From a checkpoint of a small transformer trained on Wikipedia.
Size: 10 layers, width 96, vocabulary 1024, 1.58M parameters.
Architecture: RMSNorm before and after each block, no biases in attention or MLP, tied embeddings, capped logits.
Each number is 128 + 24 x the weight over its row's rms, rounded and kept within 0 to 255. Layers, rows and columns count from 0. The size above them is the row's rms in percent of the matrix's.

# layer 6 MLP up, 512x96, rms 0.17, rows 322-357, columns 0-95
size [101 109  90  97 102 101 113  93 101  94 108 110 114  98  99  96  99 106 102  99 104 112  88  89 104 122  96 100  91  86 115  89  95 101  90 100]
[[131 146  99 133 122 106 131 101 120 130 159 107 136  91 124 141 141 142 117 165 127 161 121 144 119 129 132 138 129  98 142 157 121 152 109 156 148 136 185 113 173 156 130 139 134 143 172  67 105 108 140 139 113 124  93 158 152 110 119 148 105 144 152 184 173 174 125 105 149 128 103 154 141 152 165 147 141  98 121 139 144 122 113  89 117 115 110 114 101 156  85 146 155 107 103 171]
 [107 162 169 116 139 103 151 129 135 130  96 101 132 123 131 185  94 151 162 167 136 150 151 118 144 114  72 142  86  85  64  98 137 118 166 143 156 144 124 109 107 108 140  89 106 149 153 142 129 106 128 136 112 103 109  83 150 138 140 109 118 132 136 114 133  94  86 111 160 124 128 131  95 156 137 122 129 152  94 141 136 133 142 126 173  76 128 141 115 116 126 137 125 104 113 136]
 [ 89 116 186 112 152 142  84 123 155 115 135 101 127 123 108 147 155 161  87 141 147 130 113  99 130  96 148 116  90 120 148 172  85 141 169  86 143 134  98  77 117 116 112 118 154 140 155 120 117 115 132 154 181 152 118 140 142 133 124 171  91 152  94 104 101 129 160 107 121 102 112 106 111 109 131 144  97 117 124 139 109 126 141 168 158 106 136 114  90 132 140 117 102 104 130 126]
 [ 92 112 112 109 127  90 135 108 101 142  99  78 129 126 162 152 117 101 122 102 137 109 123 154 143 127 104 157  87 117  73 132 138 131 135 162 128 142 126 104 175 142 142 113 158 122 159 117 138 145 176 151 182 129 143 107 151 116  97 101 126 130 152 106 133 109 108  67 126 157 125 145 109 123 160  85 129 168 123 126 126 128  88  96 128 123  96  97 161 152 106 125 140  95 125 142]
 [ 99 133 104 141 152  87 171 134 161 156  80 113 143 102 147 184 107 113 125 154 136 161 151 130 186  92 139 134  88 140 142 132 137 133 152 118 126 143 155 108  74 146 119  92 125 144 136  98 138 114 125 184 103 143 123 115 145 125 144 120 114 142 110 172 123 115 102 120 164 156  91 101 106 114 105 103 156 111 133 131 107 117 104 159 143 142 130 121 157 143 124 118 153 140 150 174]
 [103 145 113 121 151 120 157  64 101  90 114 143  70  69  91 119 147 116 157 157 124 124 101 118 165 114 103 109 140 154 113 105 172 150 128 124 168  99 141 121 143 128  96 118  96 100 141 159 163  74 157 113 146 151 113 146 128 100 139 109 115 143 137 110 159 101 118 111 119 131 134 154 127 148 123 127 119 110 150 128 115  95 121 134 151 103 125  92 124  81 115 110 137  97 104 118]
 [114  91 127 120 111 110 169 122 141 130 142 133 113 114 110 138 128 144 166 152 110 108 142 147 122 131 108 152 152 161 130 134 110 131 116 108 157  80 203 128 105 107 149 145 110 113 146  87 145 103 146 166 115 195 138 155 121  97 103  71  98 124 127 172 111 138 131 141 126 180 166 120 117 134 136 136 116 105 110 101 150 155 126  85 146 112 116 138 137 135 150 149 164 157 117 119]
 [146 137 132 117 142  82 132 130  86 120 118 124 124 108 122 142 116 125 116 130 127 157 107 147 176 103 153 105 105 162  94 158 133 148 128 140 141 143 133  97 139 146 143 122  81 140 100 142 123 183 112 140 121  61 183 139 126 133 180 173  65 119 124 107 115 102 116 186 139 112 109 131 100 111 142 103 142 147 105 110 161 172 126 126 137 122 113 107 142 118 111 100 126 120 139 137]
 [121  81 140 138 178 162 141 140 112  89 168 111 138 105 126 117 117 143 123 132 124 153 131 129 108 159 120 110 111  74 143  79 124  82 110 129 132 121 145 125 108 161 124 123 178 127 169  99 170 133 168 134 121 136 120 111 121  98 125 155  91 158 150 134 120 141 168 123 134  76 149 100 109 106 150 125 144 109 148 115 108 162 122 152 106 102  86 139 114 114 110 169 135  99 158 140]
 [ 72 107 163  89 120 116 115  98 120 106  79 101 133 102 132 136 152 150 114 107 149  85  94 153 160 139  89 123 127 165  93 113 112 143 128 106 141 121 128 141 127 146 147 108 124  86 173 108 133 119  67 104 176 123 143  92 144 129 129 121 140 109 151 152 117 143 117 110 141 128 137 115  95 131 140 137 148 142 151 169 122  69  72 131 111 117 123 105 106 150 122 150 110 124 147 139]
 [121 144 132 146 114  81 125 139 124 134 136 128 105 132 125 105 128 143 110 139 136 142 125 128  97 126 127 130  91 180 128 166 140 105 161 142 161 117 129  71 158 134  86 160 163 103 157 101 139 122  87 156 175 117 162 113 154 162 105 130 131 130 119  93 124 121 149 102 144 136  98 127 105 123 171  71 125 164 126 136 129  88 126 121 137 170 100  97 110 154  97 147 111 111 176 128]
 [109 116 156 134 129 111 146  99  81 126  99  71 126 119  99 156 186 158 141 126 100 112 126 150 199 138 100 105  71 159  85  97 111 135 109 102 163 119 109 132 118 134 110 154 148  99 141 128 153 118 128 168 141 169 180 103 125 125 115 101 129 126 144 151 134 128 144 133 131 150 115 141 126 105 159 130 152 119 142 129 119 148 117 131 128 149 143 135 108 130  84 170 143 119 158 127]
 [107 112 164 155 102 131 170 113 148  70 141 142  97 123 110 141 123 119 129 156 133 159  97 121 164 124 130 126 120 104 138 133 114 168 109  93 139  83 131 109 121 141 128 114 151 140 136 119 143  92 151 127 134 118 108 122 140  84  93 136 106 151 146 160 163 116 107  95 141 157 104 118 135 127 113  76 128  75 135 145 118 170 108 123 162 111 131 188 113 145  81 131 157  92 145 150]
 [ 83 104  94 136 126 141 142 107 130 112 117 116 143 120 153 138 144 126 172 112 113 137  99 151 116 155 160 188 101 127 103 127 147 119 152 103 151 167 117 146 126 129 105  79 143 109 145 129  97  97 147 114 114 155  87 115 101 124 119 110 103 103 126 140 117 111 110  97 100 107  63  99 120  46 147 127 136  82 131 117 113 138 142 156 121 144 136 125 112 100 115 145 156 111 143 103]
 [116 144  80 112 133 122 119 113 108  89 117 101 144 110 121 150 109 155 127 124 135 118 101 129 144 123 155 149 112 152 113 104 136  78 118 103 194 145 126 112 101  78 105 130  88 173  86 151 176  95 144 128 140 143 111 114 109 125 108  96 124 160 125 124 144 109 114 125 161 139 149 133  87 122 124 124 142 125 122 124 115  67 124 128 144 133 162  94  62 137  96 110 123 111 111 110]
 [108 117 138 147 159 140 154 144 146 140 121 113  88 109 130 119 142 139 109 147  88 129 109 167  83 123 147 120 131  86 139 174 111 131 114 154 177 105 165 134 143 141 106 117 116 103 144 115 139 131 139 116 174 103 155 136  84 113 124 114 113 186 134 130 170 142 126 161 147 127 123 118 133 136 129 145 164 121 122 147 115 122 176 182 137 119 123 154 126 106  66 147 114 119 136 190]
 [146 108 157 155 124  94 139 141 129 160 129 109 121 127 124 183 149 169 141 157 157 165 118 109 142 109 173 143  96 134 100 110  64 136 148 112 122 126 139 105 143 162 131 114 165 115 117 101 131 163 144 126 134 101 125 142 159 146 174 155  59 146 154 117  96 135 126 156 117 102 134 134 121  84 145 125 185  97 136 131 105  96 129 141 124 100 103 120 136 147 126 147 139 160 140 129]
 [127 151 104 121 126 118 150 100 132  81 119 108 114 100 131 125 123 113 144 115 147 149 112 153 179 161 101 101  87 145 104 129 118 122 129 134 187 181 145 137 142 161 142  96 117 137  91 116 110 137  75 109 128 119 139 116 102 155 135  97 159 142 157 104 160 127 155 121 114 115 109 141 101 114 126 149 144 110 136 141 139 124 107 101 126  83  92 166 120  85  80 138 148  88  90 145]
 [161 144 146 116 151 123 145 111 143 147 113 132 133 166 128 113 120 138 103 177 175 138 122 135 112 194 138 105 100 113  85 110 145 144 138 121 156 130 138 125 146 101 163 156 117 135 113 122  71 107 161 155 119  91 169 132  76 131 105 140 130 123 158 128  65 107 145 130 153 150 111 117 117 111 135  95 177 144 140 164 110 163 153 125 113 111 117 131 111 135 104 120 141  96 138  99]
 [150 165 142 110 124 105 150 169 119 137 100  96 132 121 124 124 145  92 147 176 134 143 116 170 131 169 134 134 118 165 100 170 126 149 127 165 123 122 144 118  99 125 153  47  99  89 144 134 123 132 132  98 129  95 139 116  83 116 137 121 109 126 133 177 146 128 119 142 113 107 118 107 117 113 179 152  89 116 122 129  97 143 107 132 156 114 129 127 164 138 123  92 177 155 139 140]
 [121 124 104 180 142  97 132 109  97 103  62 115 155 127 151 174 150 131 136 144 144 144 107 141 200 128 112 130 129 124 121 128 125 156 128 131 158 121 129 147 131 112 114 144  92 117 109 141 129 113 164 125 137 170 181 110 156 105 144 125 127 128 155 122 136 158 152  90 147  91 144 134 111 120  87  83 161 112 100 160 146 151 133 143 124  73 152 136 148 143 120 125 144 117 158  97]
 [155 106 181 127 140 110 134 146 144 128 144 108  98 119 133 138 118 150 113 119 138 130 144 144 112 123 161 144 119 106  98 100 146 146 148 124 106 126 156 100 134 132 139 103 175 147 122  72 131 126 115 190 112 108 123 139 116 141  96 168  56 165 146 182  97 135 128  96 137 116 123 138 115 135 151 106 109 113 114 179 116 159 139 127 132  96 116 163 111 173 111 123 119 128 102 169]
 [ 57 142 100 158 158 151 143 126 136 147 112  94  97  99 140 158 118 124 132  97  98 110 100 132 162 185  87 132  81 130 103 116 120 119 112 140 151 110 132 127 165 100 108 105  94 105  88 121 142 150  75 116 102 123 143 143 135 129  85 108 136 140 135 113 180 134 187  82 138 106 119 144 121 127 143 115 139 106 129 141 101 126 104  85 143 135 127 128 140 119 137 127 137 129 131 146]
 [101 171 124 176 122 166 137 120 114 101 117 117 134 140 117 150 104 148 133 155 135 203 118 102  91 181 132 186 118 141 120 124 108 126 126  61 158 109 122 130 117 110 146 128 101 152 133 145 155 110 142 126 100 128 146 107 119 160 131 109 135 111 151 104 139 127 105 149 140  95 109 116 120  80 112 104 132  96 101 129 105  92 155 145 147 128 102 141  92  93 126  97 129 120 133  97]
 [ 82 156 131 147 144 101 138 109 171 153 134 107 116 122 127 148 127 146  85 108 143 131  93 147 156  85 141  93 139 131 117 162  97 135 125 159 155 160 134  97 122 122  86 111 132 146 159  94 109  94 100 176 137 107 151 111 114  83  87 142 116 148 130 100 110 147 147  88 112 147 148 100 121 146 134 118  96 179 126 135 167 125 105 143 156 107 111 154 146 144  81 143 139 139 137 115]
 [ 81 148 124 162 114  97 161 100 122 124  65 123 135 119 134 136 182 112 156 134 126 151 131 162 100 139 135 130 122 112 151 120 114 173 117 168 158 145 172  97 133 123  77 144 141  81 175 111 100  89 152 115 123 110 123 137 123 138 127 125 112 128 127 142 144 124 129 146 135 113 126 140 117 120 185 147 133 110 134 131 130 170 120 164 108 138  88 133 112 113  89 173 140 149  99 157]
 [ 74 104 129 127 152 125 123 126 113 144 147 131 145 111  89 121 167 159 131 148 121 164 171 102 134 121 165  89 131 137  99 152 144 121  97 100 141 150 164 159 136 148 105 152  89 128 136 107 110 143 164 158 135 167 101 108 151 120 121 162 125 146 110 125 110 102 124 123 135 102 126 116 135  69 138 146 170 164 102 176 140 147 152 126 167 113  99 121 128 143 108 137 144 121 124 188]
 [122 118  70 121 140 136 122 148 136 115 108 131  92  98 142 103 157 101 114 143 158 110 139 155 172  99 107 146 143 119 115 184  87 160 149 141 125 141 158 137 130 119 103  96 163 106 117 139 166  97 128 166 116 123 131 136 122 108 116 106  90 139 145 104 193  81 133 135 142 154 131 116 130 120 133 118 114  77  96 136 160 144 133 157 128 105 145 163 157  89 125 101 119 133 166 137]
 [132 122 126 101 110 109 155  76 125 102  85 126 100 119 171 129 120 120 102 122 137 154 113 132 151 103 171  54 127 101  95 125  96 143 107 109 130 136 123 152 148 111  81 163 160 118 158 110 151 115 129 121 159 146 142 161 140 154 102 150 101 125  87 153 145 119 122 118 118 105 142 141 140  98 165 111 173 111 106 110 123 145 149 120 126 113  77 158 142 102 120 161 148 106 151 142]
 [ 76 151 106 106 120 127 158 155  86 141 138 121 119 135 132 138 177 165 113 134 140 123 106 132 147  91 137  75 135 122 135 145  77 145 164  78 106 152 124  75 128 142 129 156 181  96 103 154 143 128 141 127 118 162 124 108 117 134 149  97 135 134 164 132 167 116 102 125 129 128 116 126 118 116 142 114 132 144 124 147 128 163 173 161  87 112 119 134  84 140 121 123 136  99 173 122]
 [ 63 106 176 203 148 124 120  99 104 112 112  85 136 135 116 138 155 133 149 155 119 149 132 151 144 155 111 151  95 119 119 114 140 115 139 136 148 117 147 128 121 110 112  60 157  88 153 115 123 110 131 112 142 187 150 125 141 104 110 127 130 154 116 138 158 113 157 127 166 132 105  95 122 128 141 114 132  85 130 122  99 140 138  94 110 119 132 150 122  97 102 171 138 115 122 154]
 [ 70 126 116 117 104  91 109 109 124 144 138 134 130  97 136 157 171 177  86 119 158 114 105 132 139 122 142 116 106 107 120 145 116 111 102 111 140  89 132 120 119 107  92 119 108 139 153 117 145 131 101 101 131 104 121  97 113 136  79 139 140 137 135 115 147 112 134  83 124 147  89 103 152 162 144 120 124 138 108 165 107 117  99 143 167 139 116  91 125 110  65 175 149  93 164  99]
 [146 106 119 187 155 125 143 145 145 127 142 143 107 124  80 175 116 137 116 111 116 153 137 120 154 192 107 188 127 113  97 118 175 127 159  96 173  93 146 146 126 137 130 104 121 117 158 110 126 113 148 137 137 135 140 118 127 111 103 124 133 143 154 149 126 165  73 119 103 132 151 138 114  92 116 103 180 134 159 100 114 127 103 158 156 102 170 130 135 151 124 134 131 118 145 149]
 [ 91 108 103 164 109 120 205 129 132 144 159 107 126 124 160 110 128 111  99 173 117 146 109 141 119 114  97 132 110 166 110 161 131 154 125 157 144  98 111 154 126 100 123 109  96 101 125 117 147 119 121 120 128 132 161 118 115 149 146 156 136 151 125 159 154 100  98 120 122 154 117 169 145 106 133  80 138 103  90 151 125 117 123 165 139 139 136 112 145 177  96 156 177  94 142 154]
 [108 149 133 137 161 109 156 180 170 146 113 121 139  94 145 137 120 144 133 101 131  94 127 134 102  92 110 143 124 177 140 146 143 167 150 140 161 110 134 131 133 146 106 128 101 134 157 129 149 140 157 108 166 111 121 136  95 112 154 147 103 125 103 108  92 129 110  89 105 140  62 158 122 162 169 115 156 127 165 112 140 146 135 168 120 103 109  71 118 170 108 129 120 132 119 143]
 [108  92 156 140 115 101 118 104 138  82 153 121 102 144 155 103 189 165 116 153 149 165 147 155 119 109  98 150 148 125 144 123 125 133 138  79 151 160 143 144 123 177 149 149  93 118 115 115 123 110 132 138 177 135 133 111 112 112 123 117 130 150 106 125 174 103  92 146 156 125 143 109 130  92 132 150 130  92 123 118 141 142 153 165 143 100 140 144  68  91  93 152 146 114 137 140]]
# layer 6 MLP down (transposed), 512x96, rms 0.145, rows 322-357, columns 0-95
size [ 98 100  88  99 116  97 114  96  92 101  90 122 133  90  98 105 114 108 101  88 102 121  82  88  97 122 103 101  89  86 111  88  90 100  82  98]
[[109 132 171 132 132 149 143 116 172 147 129 138 124 103 155  95 134 143 120 155  94 122 145 133  86 134 119 131 108  82 178 138 128 115 156 109 118 126 148 124 113 136 112 106 127 145 139 166 141  90 123 109 139  88 157 133 164 147 141 111 194 117  78 130 142 115 128 127 170 114 112 136 148  91  88 135 147 131 119 142  91 159  82 175 103 158 107  97 129 134 134 144  83 146 129 106]
 [143 128 122 153  98 137 112 157 132 158 136 122 146 135 151  97 151 132 116 150 111 121 166 151 121 153 160 129 130 186 125 138 170 148 119 159 145 119 102 153 142 149 134 156 108 117 119 136 113 145 165  90  95 149 117 151 115  93 100 113 157 109 131  84 126 160 150 152 115 187  92 125 128 131 117 140  93  56 178 155 144 142 126 113 125 116 108  86  97 159 112 125 134 134 118 148]
 [156 145 159 127 151 124 192 137 102 111 132 147 133 116 161 132  86 126 113 155 106 117 127 108 125 121 104 176 144 136 112 105 135  87 130 172 110 125  77 185 116 148 124 145 122 189 129  98 144 122 123 113 107 110 148 136 117 113 118 137 155 190 133 101 166 107  86 136 121 113 118 124 145 143 124 148 143 122 144 138 113 109 116  79 123 138 121 168 104 133 152 149 141 102 117  86]
 [147  99 121 156 106 135 153 125  96 160  96 155  89 146  96 149 146 161  89 121  83 153 163 130 120  99 160  95 108 163 132 102 157 136 136 118 156 120 125 133 137 113  95 147 141 128 118 120 127 118 138 106 137 143 109 149 121 134 132 111  72  93 128 173  88 121  99 154 156 150 160 169 105 152  77 132 131  93 160 126 139 106 130 117 127 134 135 129  97  68  96 144 129 128 112 109]
 [112 146 102 122 175 100 176 120 180 136 112 107  97  91 139 148 115 116 131  93 121 136 162 132 118 126 164  90 150 138 151 137 127 153 111 103 104 112 170 138 142 122 141 118 143 112 136  75 124 201 118 164 124 151 121 122 103 144 186 132  81 158 109 113 117 134 142 146 149 176 124 119 145 137  89 142 140 118 131 142 133 140 117 153 122 128 134 139  87 143 128  97 128 166 127 152]
 [167  86 180 126 192 132 147 159 141 112 110 129 144 146 132 134 106 114 147 110 164 144 141 131 148 131 169 144  86 126 108 127  98 119 157 131 132 144  94 164 131 146 163 145 158 149 145 131 146 141 139 119 115 134 160  91 137 116  86  80 162  93 129 115 111 141 119 117 176 109 152 100 123 117 142 133 131 178  94 133 179 104 139 145 111 136 176 145 114 147 134 141 131 142 127 151]
 [133 140 157 138 131 108  99 102 102 114 115 123 116 152 150 138 147 143 108 124 119 158 113 147 132 133 179 117  57 131 152 124 119 119 143  83 120 132  75  75 143 142 101 150 101 133 113 165 100 176 153  88 139 100 132 115 141 126 161 146 152 141 117 119 134 131 152 119 138 100  89 122 127 147 145 131 203 129 145 115 130 138 109 190 117 157 132 143 121 141 103 107 143 136 129 155]
 [118 130 176 130 149 140  95  92 160 100  96 109 123 113 114 123 133 143 152 125 115 148 174 124 117 126 128 156 139 120 100  95 146  73 121 125 125 129 130 137 111 138 127 125 154 107 122 126 126 103 130 138 148 136  87 153 169 187 108 152 109  90 121 149 110 137 154 161 126 175 161 122 112 137 126 135 132  90 156 163 141  89 107 142 142 126  94  93  61 110 104 135 116  93  97 153]
 [157 133 156 102 152 117 128 123 123 163 118 105 138 114 106 162 140  98 137 113 141 137 165 129 161  97 123 117 152 109 138 145 118 155 164 142 163 174  89 126 142 120 158 159  89 124 122 165 133 142 160  92 127 118 132 157 123 172 116 118 137 122 110  99 154 102 129 107  83 168  80  91 150 126 146 122 162 129  60 101 153 129 138 136 128 101 138 170 140 137 129 122 125 144 160  92]
 [149 135 119 137 139 185 140 122 100 113 170 117 119 110 137 138 148 129  92 110 110 110 128 139 117 132 111 101 149 144 101 137 136 102 102 167 135 153 149 134 136 119 114 168 121 109  97 130 109 129 154 187 107 106 138 153 153 125 128 124  79 114  95 133  93  76 106 102 140 153 137 127 157 152 138 117  88 188  84 146 126 172 131 115 147  82 122 147 121 124 136 158 136 163  88 140]
 [164 110  87 104 140 125 124 161 178 127 141 131 129 143 129 122 121 104 107  94 138 123 128 122 124 116 146 146 158 145 101 121 131 132 147 138 158 135  66 172 146  87 132 127 127 171 131 118 116 101 114 111 130  94  79 112 111 159 156 115 113 181 131 103 123  69 180 107 107  95 129 139  94 134 109 128 118 129 128  91 131  98 138 144 176 147 100 127  98 118 108 160 128  99 108 123]
 [160 116 140 119 155 128 143 115  87 148 108  98  96 106 153 114 126 136 111 113 106 151 115 128 122 137  92 122 130 116  89 115 115 134 100 136 129 120 173 138  79 145  90 139 163 141 124  95 129 158  83 191 106 131 151 115 107 155 129  78 136 111 121 158 110 101  85 126  85 127 101 115 155 145 157 114  80 125 136 114 134 148 124 146 147 174 139 189 133 109 156 123 144 114 132 137]
 [120 169  95  98 130 141 135 127 144 148 148  80 149 123 113 126 135 126 130 136 158 118 127 141 140 103 131 139 154  69 143 180 174 120 122 131 139 159 190 133 116 140 143 155 141 186 125  80 118 149  77 141 132 121 112 115 133 133 110 102 108 171  87 129 137 154 106 142 143 139 151  96 127 107  99 105 129  99 116  92 148 134  97 103 152  88 112 161 107 147 132 125 131 160 132 136]
 [137 178 113 130 126 119 121 122 133 168 131 126 131 136 125 120 121 126  66 146 118 133 129 129 142 101 100  49 171 106 134 144 104 179  97 147 131  90  80 103  91 117 118 158 132 128 123 111 106 155 131 164 143 128 149 123 159  82 146 136 173 132 123 117 101 104 159 154 133 156 138 140 114 192 130 108 110 151 125 158 110 120 125 138 133 119 101 132 130 144  82 123 141 115 119 110]
 [147 145 191 135 148  91 112 168 168 161 132 140  81 120 128  93 147 112 161 153 107 137 123 206 141  98 118 117 148 114 110 122  82 159 144 128 147 150 124 158 132 153 136 118 153  95 146  89 113 136 125 146 141 108 137 134 138 113 127 108 140 104  95 144 137 144  98 126 137 138 154 124 141 109 125 128 103  83 168 115 150 113 161 145 104 102 100 156 151 110 136 137 127 155 174 116]
 [ 98 126 156 145 119 121 121 144 110 145 116 153 127 133 132 119 128 123 120 144 131 129  85 109 131 117 139 133 127 109 132 132 101 127 137 159  96 108 137 161 138  69  90  89 131  98 141 129 121 149 147 147 118 122 202 139 106 166 116 104 144 132 125 144 187 171 168 140 164 138  85 130 200 127 123 139 105 137  98 136 100 114 144 163 144 112 155 144 121 100 114 117  77 149 129 157]
 [106 123 135 139 149 122 127 100 123 152 144 114 101  80 147 141 125  93 138  83 162 116 149 131 110 134 131 103 119 115 116 131 100 134 110 146 135 140 192 122  99 144 137 160 192  78 143 111  84 133 113 141 135 165  72 107 138 161  90 105 109 141 128 115  99 115 135 127  94 148 150 105 114 120 121 111  85 127 152 147 145 117 112 147 103  95 103 138  76 157 109 138 100 141 131 113]
 [149 126 172 176 136 127 104 134 102 153 128 134 158 111 100 111 145 155 117 171 110 134 163 145  81 118 160 122 137 116 143 133  73 146 127 132  88 150  97 123 108 126 139 152 148  97 152 119 103 119 178 148 121 202 134  97 117 109 127 131 105 106 115 130  94 132 139 144 139 142 125 163 121  99  86 151 145 109 106 105 112 135 145 150 134 161 122  89 135 176 140 137 127 126 168 106]
 [115 159 149 161  87 132 116 112 119 101 134 114 136 112 107 119 172 121 138 147 103 113 146 171 124  87 164 140 138  93 126 153 107 136 146 129  98 143 154 160 135 137 109 142 115 106 126 150 179 113 153 129 121  95 119 123 153 104 156 148 169 134  79 131 188 139 106 115 172 111 124 169  95 114 117 171 146 104 158  98 146 128 123 150  70 117 130 137 125 134 156 162 143 123 108 116]
 [126 185  62 107 108 111 107 102  97 144 123 118 114 102  78 139 143 150  67 143 139 117 124 117 162 132 119 101 118 115 127 131 119 116 122 111 115 123 137 131 152 101 123 183  85 124 169 134 112 142 142 159 125 118  96 126 146 120  78 188 136 160  99 101 108 115 150  93 107 122 134 147 111 148 107 105 134 160 115 127 146 119 141 109 142 143 105 143 133 158 103 118  99  89 145 116]
 [188 167  91 133 121 130 147 132 107 151 130  89 117 117  85 117 139  92  94 141  93 157  87 149  94 142  77 127  93 138 102 121 118 133 136  95 126 130 103 122 125 126 158  80 122 140 156 158 122 143 118  90 147 120 161 122 114 136 107 143 154 100 150 153 125 154 121 142 134 136  82 149 121 107 166  99  95 132 155 172 114 127 131 145  92 148 121  87 117 116 159 115 106 128 143 154]
 [145 180 129 125 145 132 103 144 170 156 122 145 102 109  79 132 125 175 113 135 105 135 131 121 146 179  64 123 122 150  97 145 110  89 109 159 109 120 135 144 113 117 140 165 126 162 104 121 124 172 135 116  80 143  64 168 152 110 153 147 159 153 121 116 165 150 105 118 126 106 136 122 108 137 150 124 151  94 140 104 124 154 121 145 139 126 134 100 146 115  85 131 111 116 133 129]
 [144 130 110 118 135 117 158 124 111 121 121 145 136 167  77 112 106 139 125  96 130 141 130 146 162 131 126 161 144 134 126 132 119 204  96  96 156 145 103  94 129 159 133 153 140 156 150  95  70  85 175 138 162 134 100  95 139 122 136 103 129 102 137 115  83  80 145 139 134 128 168 112 161 114 136 149 142 162 121 139 138 110 139 133  85 117 157  95 155 107 114 116 144 129 142 142]
 [168 130 163  81 141 101 135 130 126 140 114 160 118 137  95 121 118  91 162 138 114  93 127 151 152 117 121  98 123 127 139 133 121 124 127 193  70 150 138 125 140 164 105 106 100 106 114 122 113 138 120 115 148 114 135 132 107 109 111 162 185 145 136 142 100 106 144 109 141 163 135  94 111 140 189 133 110 162 158 152 114 150  89 104  62 110 119 109 148 145 133 139 117 110 124 128]
 [122 133 148 110 149 141 106 134  93 113 111 142 181 188 102 163 123 108 129 130 137 160 141 123 119 154 109 147 126 143 108 139 148 119 122 161 121 105 106 123 119 104 157 127 136 153 121 148 147 170 178 124 146 112 142 140 126 135 175 157 106 146 163 113 125 109 134  94 129 101 107 119 107 156 124 136 168 101 111 111 123  84 160  66 167 149 132 108 102  93  98 121 103  77 122 107]
 [ 80 128 170 135 106 118 121 123 168 148 104 139 160 132 131 141 117 100 118 131 121 135 116 158 104 125 144 133 167  72 164 141 136 162 145 119 114  99 160 151 151 122 144 155 139 109 145  94 106 102 138 124 137  93 131 150  95 125  98 147 138 150  91 154 191 144 152 119 141  94 125 165 188 163 139 124 122 108 111 145 174 142  94 160 101 125 106 110 135 143  96 132 107 138 149 132]
 [119 133  92 107  96 108 133 141 112 131 114  93 136  91 129 100 131 139 108 143 153  80  95  82  84  97 126 144 115 114 130 127 115 135 113 133 128 113 161 115 147 139 132 105 126 153 159  97 135 148 111 155 121 120 132 178 123 118 176 137 111 106 100 124 132 172 142  90 105 137 158 143 132 138 119  73 100 150 165  73 136 114 128 116 121 132 109 133 140 120  53  98  99 162 125 121]
 [ 90  74 148 133 168 135  70 131 118 122 152 136 115 123 117 122 123 138 114 161 100 128 124 110 103 153 122 120  98 128 150  87 146 139  90  83 141 129 141 135 110 114 174 166 106 139  82 151 106 110 120  85 155 105 137 123 107 132  88 140 139 111 108 171 105 126 132 171 145 113  85 141 146 117 114  77 120 149 151 119 128 101 153 136 122 139 102 127 134  99 106  89 155 145  98 152]
 [149 104 169 156 145 166 102 182 105 123 161 125 128 108 157 137 125 159 127 165 121 122 151 109 118 140 109 179  96 160 118  89 134 124 117 145 104 147  95 103 119 136 172 134 135 116 124 140 112  93 119 159  99 148 119 114 118 118 128  95 172 124 130 132 141 141 117 115 156 125  65 123  98 148 102 149 150 151 146 129 172 156 127 163 111 140 166 107 156 173 129 111 127 104 111  93]
 [139 145 138 158 143 129 131 109 118 106  93 132 128  96 125  95  55 100 150 136 161 109 124 101  91 124 100 157 103 152 131 107 174 115 130 121 170 127 138 168 125 137 133 131 148 145 147  70 106 133 143 122 136 122 168 105 156 112 152 128 123 137 149 146 110 163  84 100 112 144 184 151 116 128 126 148 120  95 127 104 146 128  89  73 109  84 126 104 151 120 126 126 106 137 105 138]
 [160 145 116 111 140 120 126 134 125 158  98 147 130 104 133 145  74 105 130  96 139 130 150  83 131 137 112 121 175 103  99 109 120 134 147 184 162 145 126 128 150 122 131 166 111 123 142 130 143 126 142 128  93  81 138 160  92 158  75 127 147 108 165 149 150 144 145 167 187  88 146 148 128 118 153 161 135 123 158 144 160 126 158 119 143 158  89 116 104 133 153 155 137 132 141 123]
 [176 132 130 127 145 141  99 135 134 114 134 135 120 121 124  77  87 108 120 105 114 176 147 135 141 141  82 105 111 169 148 111 118 186 159 156 119 139 155 151 142 125 152 147 141 125 119  73 122 147 153 141  99 121 125 148 129 136 159 129 114 158 122 143  77 105 128 128 140 113 168 149  99 139 121 208 145 134 135  91 162 142 156 125 125 108 156 144 137 101 143 114 139 108 106 158]
 [113 124 171 161 121 103 120 113  79 107 116 130 182 159 136  85 144 150 140 100 140 100 136 114 118 172 111 138 119 109 148  68  73 157 145 105 121 158 119 119 128 116 142 105 122 137 103 130 117 117 161 149 139 109 124 110 147 132 136 135 142 128  92 124 147 116 146 114 137 135 147  95  97 145 155 151 101 170  85 112 109 121 135  96  92 107 158  66 107  99 134 112  98 143 115 122]
 [130 145 130 127 113 153 108 113 136  98 109 132 136 184 120 159 113 155 141  88 144 136 121 141  92 157 140 142 149 114 120 117 109 116 132 135 111 173 177 123 108 164 105 129 137 141 152 132 159 139 187 144 132 135 137 109 131 120 107 157 133  87 146 138 122  89 109 107 152 121 164 116 100 148 152 147 120 124 172 153 122  90 180  70 121 119 105 156 117 107 107 133  89 102  99  86]
 [150  93 154 105 135 118 123  91 135 118 117 130 136 125 104 130  99 118 124 138 116 164 101 135 131 185 130  96 127 133 114  92 134 120 109  97 143 119  82 104 110 123 122 102 140  92 128 136 129  87 145 147 113 174 120 132 142 115 122 123 178 158 148 126 160 148 172 142 163  98 184 109 135 128  91 141  93 145  98 149 109 116 183 110 113 177 130 137 157  90 122 173 131 125 130 142]
 [147 122 118  85 174 120 168 186 153 104 135 108 127 112 107 160 134  98 129 100  77 123 136 152 112 140  88 179 139 116 130 164 132 137  91 107 152 101 119 122  80 153 110 140 166 131 125 126 160 108  89 139  90 114 128 166 105 125 105 151 129 106 114 111 132 126 117 132 112 117  98 106  84  92 109 105 155 118 155  92 111  91 116  99 149 147 131 129 140 123 115 130 132 136 139  89]]